Part of a small language model's weights.
Architecture: LayerNorm before each block, learned positions, no biases in attention or MLP, tied embeddings.
Each number is 128 + 24 x the weight over its row's rms, rounded and kept within 0 to 255. Layers, rows and columns count from 0. The size above them is the row's rms in percent of the matrix's.

# layer 2 MLP down (transposed), 1536x384, rms 0.237, rows 238-246, columns 192-383
size [106 104 101  90 103  93 107 111  94]
[[131 131 179 117  73 139 138 124 126 126 129 137 185 132 160 158 136 136 135 126 132 151 131 120 150 139 153 135 113 148 170 136 123 133 123 138 173 143  82 122 124  97 143 127 105  83 129  88 118 104  49 128 113 129 171 119  61  95 117  92  81 165 125 128  97 117 149 142 103 102 132 114 155 120 124 142  90 140 111 134 111 112 112 117 123 130 121 122 119 121 108 139 131  84 122 163 116 152 108 100 160 124 119 140 172 120 168 122 150 105  88 139 131  83 173 128  80 149 128  93 140 103 193  99 104 150 141  96 194 140 147 164 126  87 171 145 147 105 109 123 136 146 149 120 119 107 107 163 165 136 143 180 132 127 143 124 132 162 147 138 150 151 134 138 131 135 150  96 128 150 100 125 119 125 108 127 107 149  76 205 170 167 135 133 138 146 126 124 112 145 146 138]
 [121 126 112  86 156 141 149 165 113 149 120 144 112 116 131 157 141  74 122 142 141 124 134 153 133 149  92 147 145 103 119 156 104 131 171 111 105 139 106  61  74 121 117 105 113 145 146  91 107  97 113 113 128 128 129 129 121 130 139 188 116 142 123 134 121 201 123 114 111  94 145 127  98 172 107 122 131 181 130 138 104 147 117 128 123 151  84 162 104 124 140  95 124 112 101 120 118 110 173 125 114 137 104 131 134 143 135 134  92 127 192 115 133 120 121 141 137 137  68  96 133 122 145  77 122 146 119  99 141 114 123 151 122 122 134 147 131 129 169 141 133 131 151  95  92 124 105 113 189  97  89 130 135 118 138 148 116 126 143 126 159 104 152 181 141 104 128 158 148 141 131 110 137 147 158 148 123 129 107  94 147 115  82 163 114 117 103 146 163 147  97 144]
 [103 183 119 162  79 132 137  91 132 121 162  92  68 150 137 145 118 138 117 157 128 163 105  73 135 123 146 150 120 131 104 159 114  98 150 128 123 114 116 111 155 129 138 133 173 138 124 110 111 156 140 141 112 114 128 112 135 113  98 140 150 139 142 140 153 118 137 155 101 124  98  92 194 132 111 133 128 106  81  96 131 103 106 141 119  94 136  92 113 160 135 126 109  93 149 161 159  75 109 111  89 124 165 139 144  97 154 119 164 122 125 120 102 155  96  86 106 135 115 105  72 157 154  83 145 117 152 116 172 144 166 135 127 104 125 117 101 134 123 161 159 174 159 150 155  89 117 148 123  90 113  97 168  99  80 118 132 100 110 153 110  79 124 112 169 125 139 143 159 131 148 161 134 173  99 108 105 150 148 126 166  83 119  86 123 120 113 180 110 130 143 177]
 [133 122 142 149 141 173 108  95 129  98  96 135 137 150 134 136 137 153 127 141 175 147 126 144 154 153 161 132 109 144 109 144 117 116 119 124 133 118 129  56 118 131 130 121 100 116  99 111 122 113 124 187 139 119  92 118 113  70  82 137 130 119 162 153 103 153 116 129 161 124 126 133 151 133 141 132 130 167 111 122 126 177 117 127 134 133 157 114 129 126 110 138  88 108 139 111 146 144 127 144 104 116 117 125 169 149 124 137 130 159  93 127 111  76 146 170 146 181 126 141 135 108 130  85 113 163  91  90 148 149 161 130 109 140 122 134  85  94 106 148  92 126 121 183 154 168 119 114 159  94 100 112 113 120 126 136 121 109 135 155 106 141 104 151 181  88 122 122 156  80 187 127 141 136  92  81 108 160 119 132 102 145 162 150 133 137 132 113 162 174  88 174]
 [102  75 123 156 147 106 127 130 119 124 149 131 102 119 168 125 150 135 118 106 157 136 133 106 135 174 150 120 139 139 121  95 106 111 170 155 106  93 146 112  92 144 133 113 147 147 122  87 142 133 128  85 112 123 119 132  67 114 129 144 168 111 162 129 128 122 110 117 112 108  67 134 106 111 131 153 112 147 121 113 114 133 145 120 120 106 124  94 144 126 128 135 138 124 119  95  97 119 137 137  88 141 161 148 111 109 134 136 135 154 132  86 139 110  93 122 137 170 140 127 153 114 117 108 132 125 127 141 143 150 111 159 147 133 104 135 170  91  97 119 118 116 101 131 107 120 102 152 108 124 120  77 136 145 126 130 129  93 167 123  81 139 140 111 137 113 129 136 149 129 140 121 112 166 108 138  71 112 142 109 131 132 163 157  72 167  93 144 151 135  93 119]
 [112 154 162 151 128 154 134 138 139 118 150 149 139 120  97 143 169 174 166 139 102 177 141 146 130 150 118  74 128 133 141  73 147 124 145  96 121 112 105 141  48 105 124 143 147 147 129 123 132 129 130 118 187 124 122 120 126 112  57 176 118 159 153 157 141 177 160 122 122 128 101  73 118 132 103 146 113 147 151 142  84 106 122  79 132 146 197 105  89 129 160 135  63 145 168 126 132 122  98 167 116 142 116 140 117 106  84 133 114 185 106 165 142 105 119 126 127 150 151 128 120 144 118 134 121 101 122  92 163 108 136  84 111 156  84 125 123 155 128 114 144  80 116 139 126 141 144 132 139 139 162 148 111  91 111  91 134 123 154 115 126 106  74  99 157 111 127 114 164 110 146 140 144 108 100 107 160 144 129 114 122 127 141 134  88 139 127 116 109 134 136 158]
 [118 160 116 116 167 117  85 135  94 145 122 118 115 150 107 154 127 107 101 139 121 120 120 109 111 173 146 137  69 153 141 177 110 119 116 131 113 119 145 151 159 145 132  70 130 124 105 138 115 112 166 126 132 109 165 113 149  83 141 122 158  79 110 104 127  95  95 134 151 129 133 124 143 124 110  95 115 112  51 120 115  92 121  76 156 148 185 134 102  81 167 159 121 149 105  51 118  74 131 132 138 124 145 120 135  91 125 136 127 142 105 151 107 122 152 149 122 132 171 120 137 113 126 128 119 156 139 105 149  99 109 130  97 139 166 118 142 135 133 145 147 140 170  86 110 155 129 147 122 117 108 119 146 142 118 122 108 119 115 143 151 144 132  80 144 149 134 136 137 123  94 128 101 128 112 107 119 125 135 116  95 110 135 142 132 116 157 152 123 161 119 133]
 [106 129 124 105 134 148 106 108 150 131 147 167  96 165 109 138 130 108 124 183 118  97 152 120 106 108  91 121 128 138 123 140 100 120 128 163 106 152 147 164 144 183 142 161  67 129 122 131 112 122 146  88 163 108 144 104 106 119 157 150 143 125 169 154 131 131 135 154 130 128 133 122 122 135 140 110 142 134 145 111 113 145  62 115 131 177 117 125 143 117 128 124 100 123  95 110 156 132 138 187 110 135 100 159 119 122 136 110 117 165 131 114 105  53 120 143 127 165 137 156 113 140 130 157 125 112  92 151 110 139 115  87 146 126  89  99 120 115 111 158 136 160 120 147 110 137 114 152 158 102 111 163 112 102 155 154  93 155 133 125 120  77 143  75 110 102 132 155 103 103 163 182 139 111 136 140  99 120 148 103 142  72 113 158 152 121 106 115 142 102  98 132]
 [122 132 118 117 101 113 132 146 116 146  75 134 130  84 119 101 145 103  92 146 128 104  82 170 130 180 114  98  97 133 125 130 143 135  87 123 122 182 150 120 148  74 118 120 126 131 136 166 167 147 139 131 110 126 157 146 109 138 104  63 141  74 114 114 179 108 128 100  88 114 107 100 123 131 144 130 103 108 144 127 143 168 143 148 122 157 137 112  99 111 148 134 106 110 151 160 110 122 108 157 125 125 107 151 146 133 111 133 138 145 155 125 142 104 171 132 111 130 107 160 164 113 108 116 140 130 128 105 171 130 173 129 104 120 133 114  95 117 177  78 151 119 122 114  69 136 145  84 132  91 167 141 133 132 131 140 156 134  88  82 135  92 131 137  87 134 135 151 167 128 178 127 122 122 169 141 102 123 155 120 117 114 134 139 131  89 130 144  77 139 154  96]]
# layer 2 MLP up, 1536x384, rms 0.149, rows 239-246, columns 192-383
size [ 98  93 105 101  92 109 137  87]
[[ 68 134 116 161 113 121 148 183 159 121 145 101 174 139 108 141  65 197  57 109 160  88  90 123 116 119 100 141 149 123 132 107  98  91 165 120 146 139 160 150 154 142  65  90 115 142 118 124 154 148 144  96 120 111 116 135 110 111  94 130  89 153 146 135 164 175 139 107 116 132 144 113 140 141 106 131 121 109 143 137 107  96 189 117 123 120 146 103 156 137 105 169  86 168 112 119 151 132  96 147 166 123 128 154 108 134 123 155 129 101 122 133  67 150 134 130 136 118  92 132 104 120 126  84 124 114  91 125 148 158 114 143 141 139 169 131 138 143 115 148 153 120 120 154 105 152 148 165 128 159  88 112 128 124 109 145 117 136  95  98 120 130 135 143 138 169 107 138 157 142 152 151 131 157 153 111 111 139 133 142 124  98 168 148  91  82 102 145 158 103 141 135]
 [138 198  99 117 169 158 112 107 106  93 120 141 109 111 172 125 105  86 143 131 158 114 124 111 131 174 136 141 178 117 154 152 126 124 167 134 110 129 111 189  98 139 138  92 169 146 125  86 123 134 111 129 176  94 138 143  98 116  95 159 128 142 131 118 108 101 129 142 137 135 127 176 127 138 144  97 121 130 177 135 103 155 123 122 128 168 112 131 145 128  81 120 152 150 133 153 149  40 170 153 101 139 146 159 107 143 151 139  96 125 123 148 102 153 119 172 144 103 143 146 170 120 126 119 120 110 114 125 124 126  79 131 126 185  90 125 105 101 155  65 123  86 153 100 113 113 126 163 145 146 138 132 125 141 174 156 144 127 124 152 168 158 114 108 127 134 127 126 176 146 146 125 121 119 139 145 142 125 131  88 143 118 125 170  84 136 136 128 122 121 125 116]
 [ 95 111 173 136  97 159 114 132 162 115 119 151 163 146  88 151 138 107 150 119 106 126 120 132 171  95 139 154 118 121 111 146 142 100  73 122 151 129  98 192 162 176  98 154 133 152 131 112 173  89 117 130  91 140  95  82 116 124 157 121 127 105 105 117 142 123 159 101 129 126  95  98 160 145 142 133 114 126 164  77  84 125 119 173 101 144 118 139 142 105 112 162 148 147 108 137 104 154 110 104 191 161 139  97 162  94 109 150 119 149 107 147 101 130 103 110 159 113 127 113 109 127 110 107  95 141 126  99 120 136 108 161 128 147 147 103 125 169 164 128 159 159 166 111 155 111 121 115 157 108 121 132 124 129 161 148 146 131 150 144 130 123 150  98 107 125 132 129 112 141 117 124 136  89 136 130 137 126 112 103 131 112 115 152 145  98 112 142 164 104 123 124]
 [129  99 114 176 110 141 200  85 149 125 116 146  89 138 110 126 110 151 108 120 154 148 121 117 119 109  80 113 196 154 146 150 119  64 143 125  97 124 136 127 149 115 129 158  86 136  86 111 139 148 100 118 126  87 142 132 118 159 137 146 120 152 123 119 153 123 107 104 116 105 117 170  94 135 104 164 166 132  89 159 129 185 110 104 124 104 109 150  92  99 122  92 145 135 148 131 107 137 104 121 129 133  87 106 142 124 119 176 143 122 114 123 109 125 141 123 106 103 149 112 153 170 139  97 152  95 130  95 129 141 143 152 139 163  97 145 133 185 129  85 158 125 127 128 133 160 127 152 157 137 119  77 111 106 140 146 114 105 161  75 103 175  95  96 154  95 127 112 158 142 151 124  99 137 158  94 114 131 142 119 119 143 117 117 108 152 133 124 109 175 139 152]
 [136  95 170 142 113 164 114 131 139 122  95  55 113 144 127 123 109 148 122 122 138 127 147 141 142 143 119 117 121 146 126  88 138 118 145 136 164 123 145 173 112 190 140 106 142  94 141 170 136  95 147 122 161 139 139 122 122  92 156 126 132 126 140 122 115 116 164 105 141 125 139 116 159 141 139 147 143 134 127 141 117 152 148 108  94 161 100 115 129 103 124 108  89 146 138 120 142 110  97 138  98 158 150  90 158 121  87 142 155  93  81 140 151 163  95 121 100 162 121 142 163 114 160 131 109  96 124  99 144  80 100 163 127 135 130 145 130 154 141 167 141 113 124 131 190 133 149 177 123 126 151 150 129 167 123 108 104  68 145 126 146 165 110 155 102 149 133 118 133 168 102 113 139 149  90 135 107 128 114 108 116 101 110 143 107 147 140 125 120 155 142 122]
 [123 142 144 116 123 129 117 120 133 124 124 112 161 137 116 147 140 123 129 134 145 171 133 130 156 158 120  99 146 119 119 144 169 141 137  70 134 139  89 171  66  81 153 113  99 104 141 133 177 187 101 111 132 151 113 118 144 134 149 137 126 122 154 117  99 145 173 120  70 155 120 115 147 153 152 139 164 118 158 175 145 145 148 135 113 133 123 134 131  95 122 111 146 142 154 104 152 170 122 115 129 154 119 171  93 115 118 175 148 113 132 143 117 107  77 146 125 165  84 133 147 114 125 150 123 159 104 199 148 114 108 144 155 107 124 136 141 153 145 123  80 155  80 165 153 123 136 155  95 131 154 100 128 112 160 165 129  98 112 107 120 150 128 161 126 109 129  96 128 111 110 175 122 119 165 132 164 135  77 161 122 117 108 169 106 136 114 158  98 117 142 100]
 [114 102 146 148 156 106 114 136 133 110 104  98 136 155 112 123  83 161 164 166 170 123 135 141 156 158 103 132 150  74 123 101 154 112  75 163 147 123  67 116 130 169 135 123 117 115  98 135 157 161 145 128 137 126 137 143 122 127 176  93 135 158 106 103 132 129 127 133 141 148 139  60  89 151 116 105 140 173  94 158 143 114  95 184  87 123 122 134 148 111 152 133 123 135 109 135 128 126 106 163 171 113 110 112 124 117 145 132 122 118 132 132 147 102 124 124 134 110 148 111 104  92 116  96 122  62 124 109  91 106 139 190 122 139 139 136 108 173 113 158 149 141 131 116 153 156 113 137 122 142 119 112 131 132 153 140 141  89  93 166 153 129 128 112 143 116 143 161  97 166 157 118 136 103 123 112 160 118 143 113 119 121 142 142 117 127 133 121 148 101 119 155]
 [152 109 179 148 118 152 133  69 139 110 105 123 152 133 117 139 145 118 121 127 127 185 154 182 122 143  90  81 166  87 112 115 150 153 148  76 149 185  92 146 130 174 114  85 126 122 141 121 124  91 170 110 135 120 117 130 128 106 137  88 116 147 128 157 126 114 167 150 151 125 118 145 134 100 142 123 131 109 110 111 132 129 136 154 127 124  93  96 131 162 123 136 104 160 129 135 105 162 106 152 144 171 125 142 118 120 139 128 126 131 146 131 183 131 102 135 122 109 145 112 123 147 116 138 137 151 151 124 124 131 118 131 149 133 152 174 170 138 149 115 123 135  96 126 158 148  91 118 126  69 155 142 162 146 132 119 135 115 157 157 112 126 167 132 139 156  98 115 162  95 137 104  97 166 120 143 122 144 163 111 135 124 159 126 149 128  90 130 123 140 159 136]]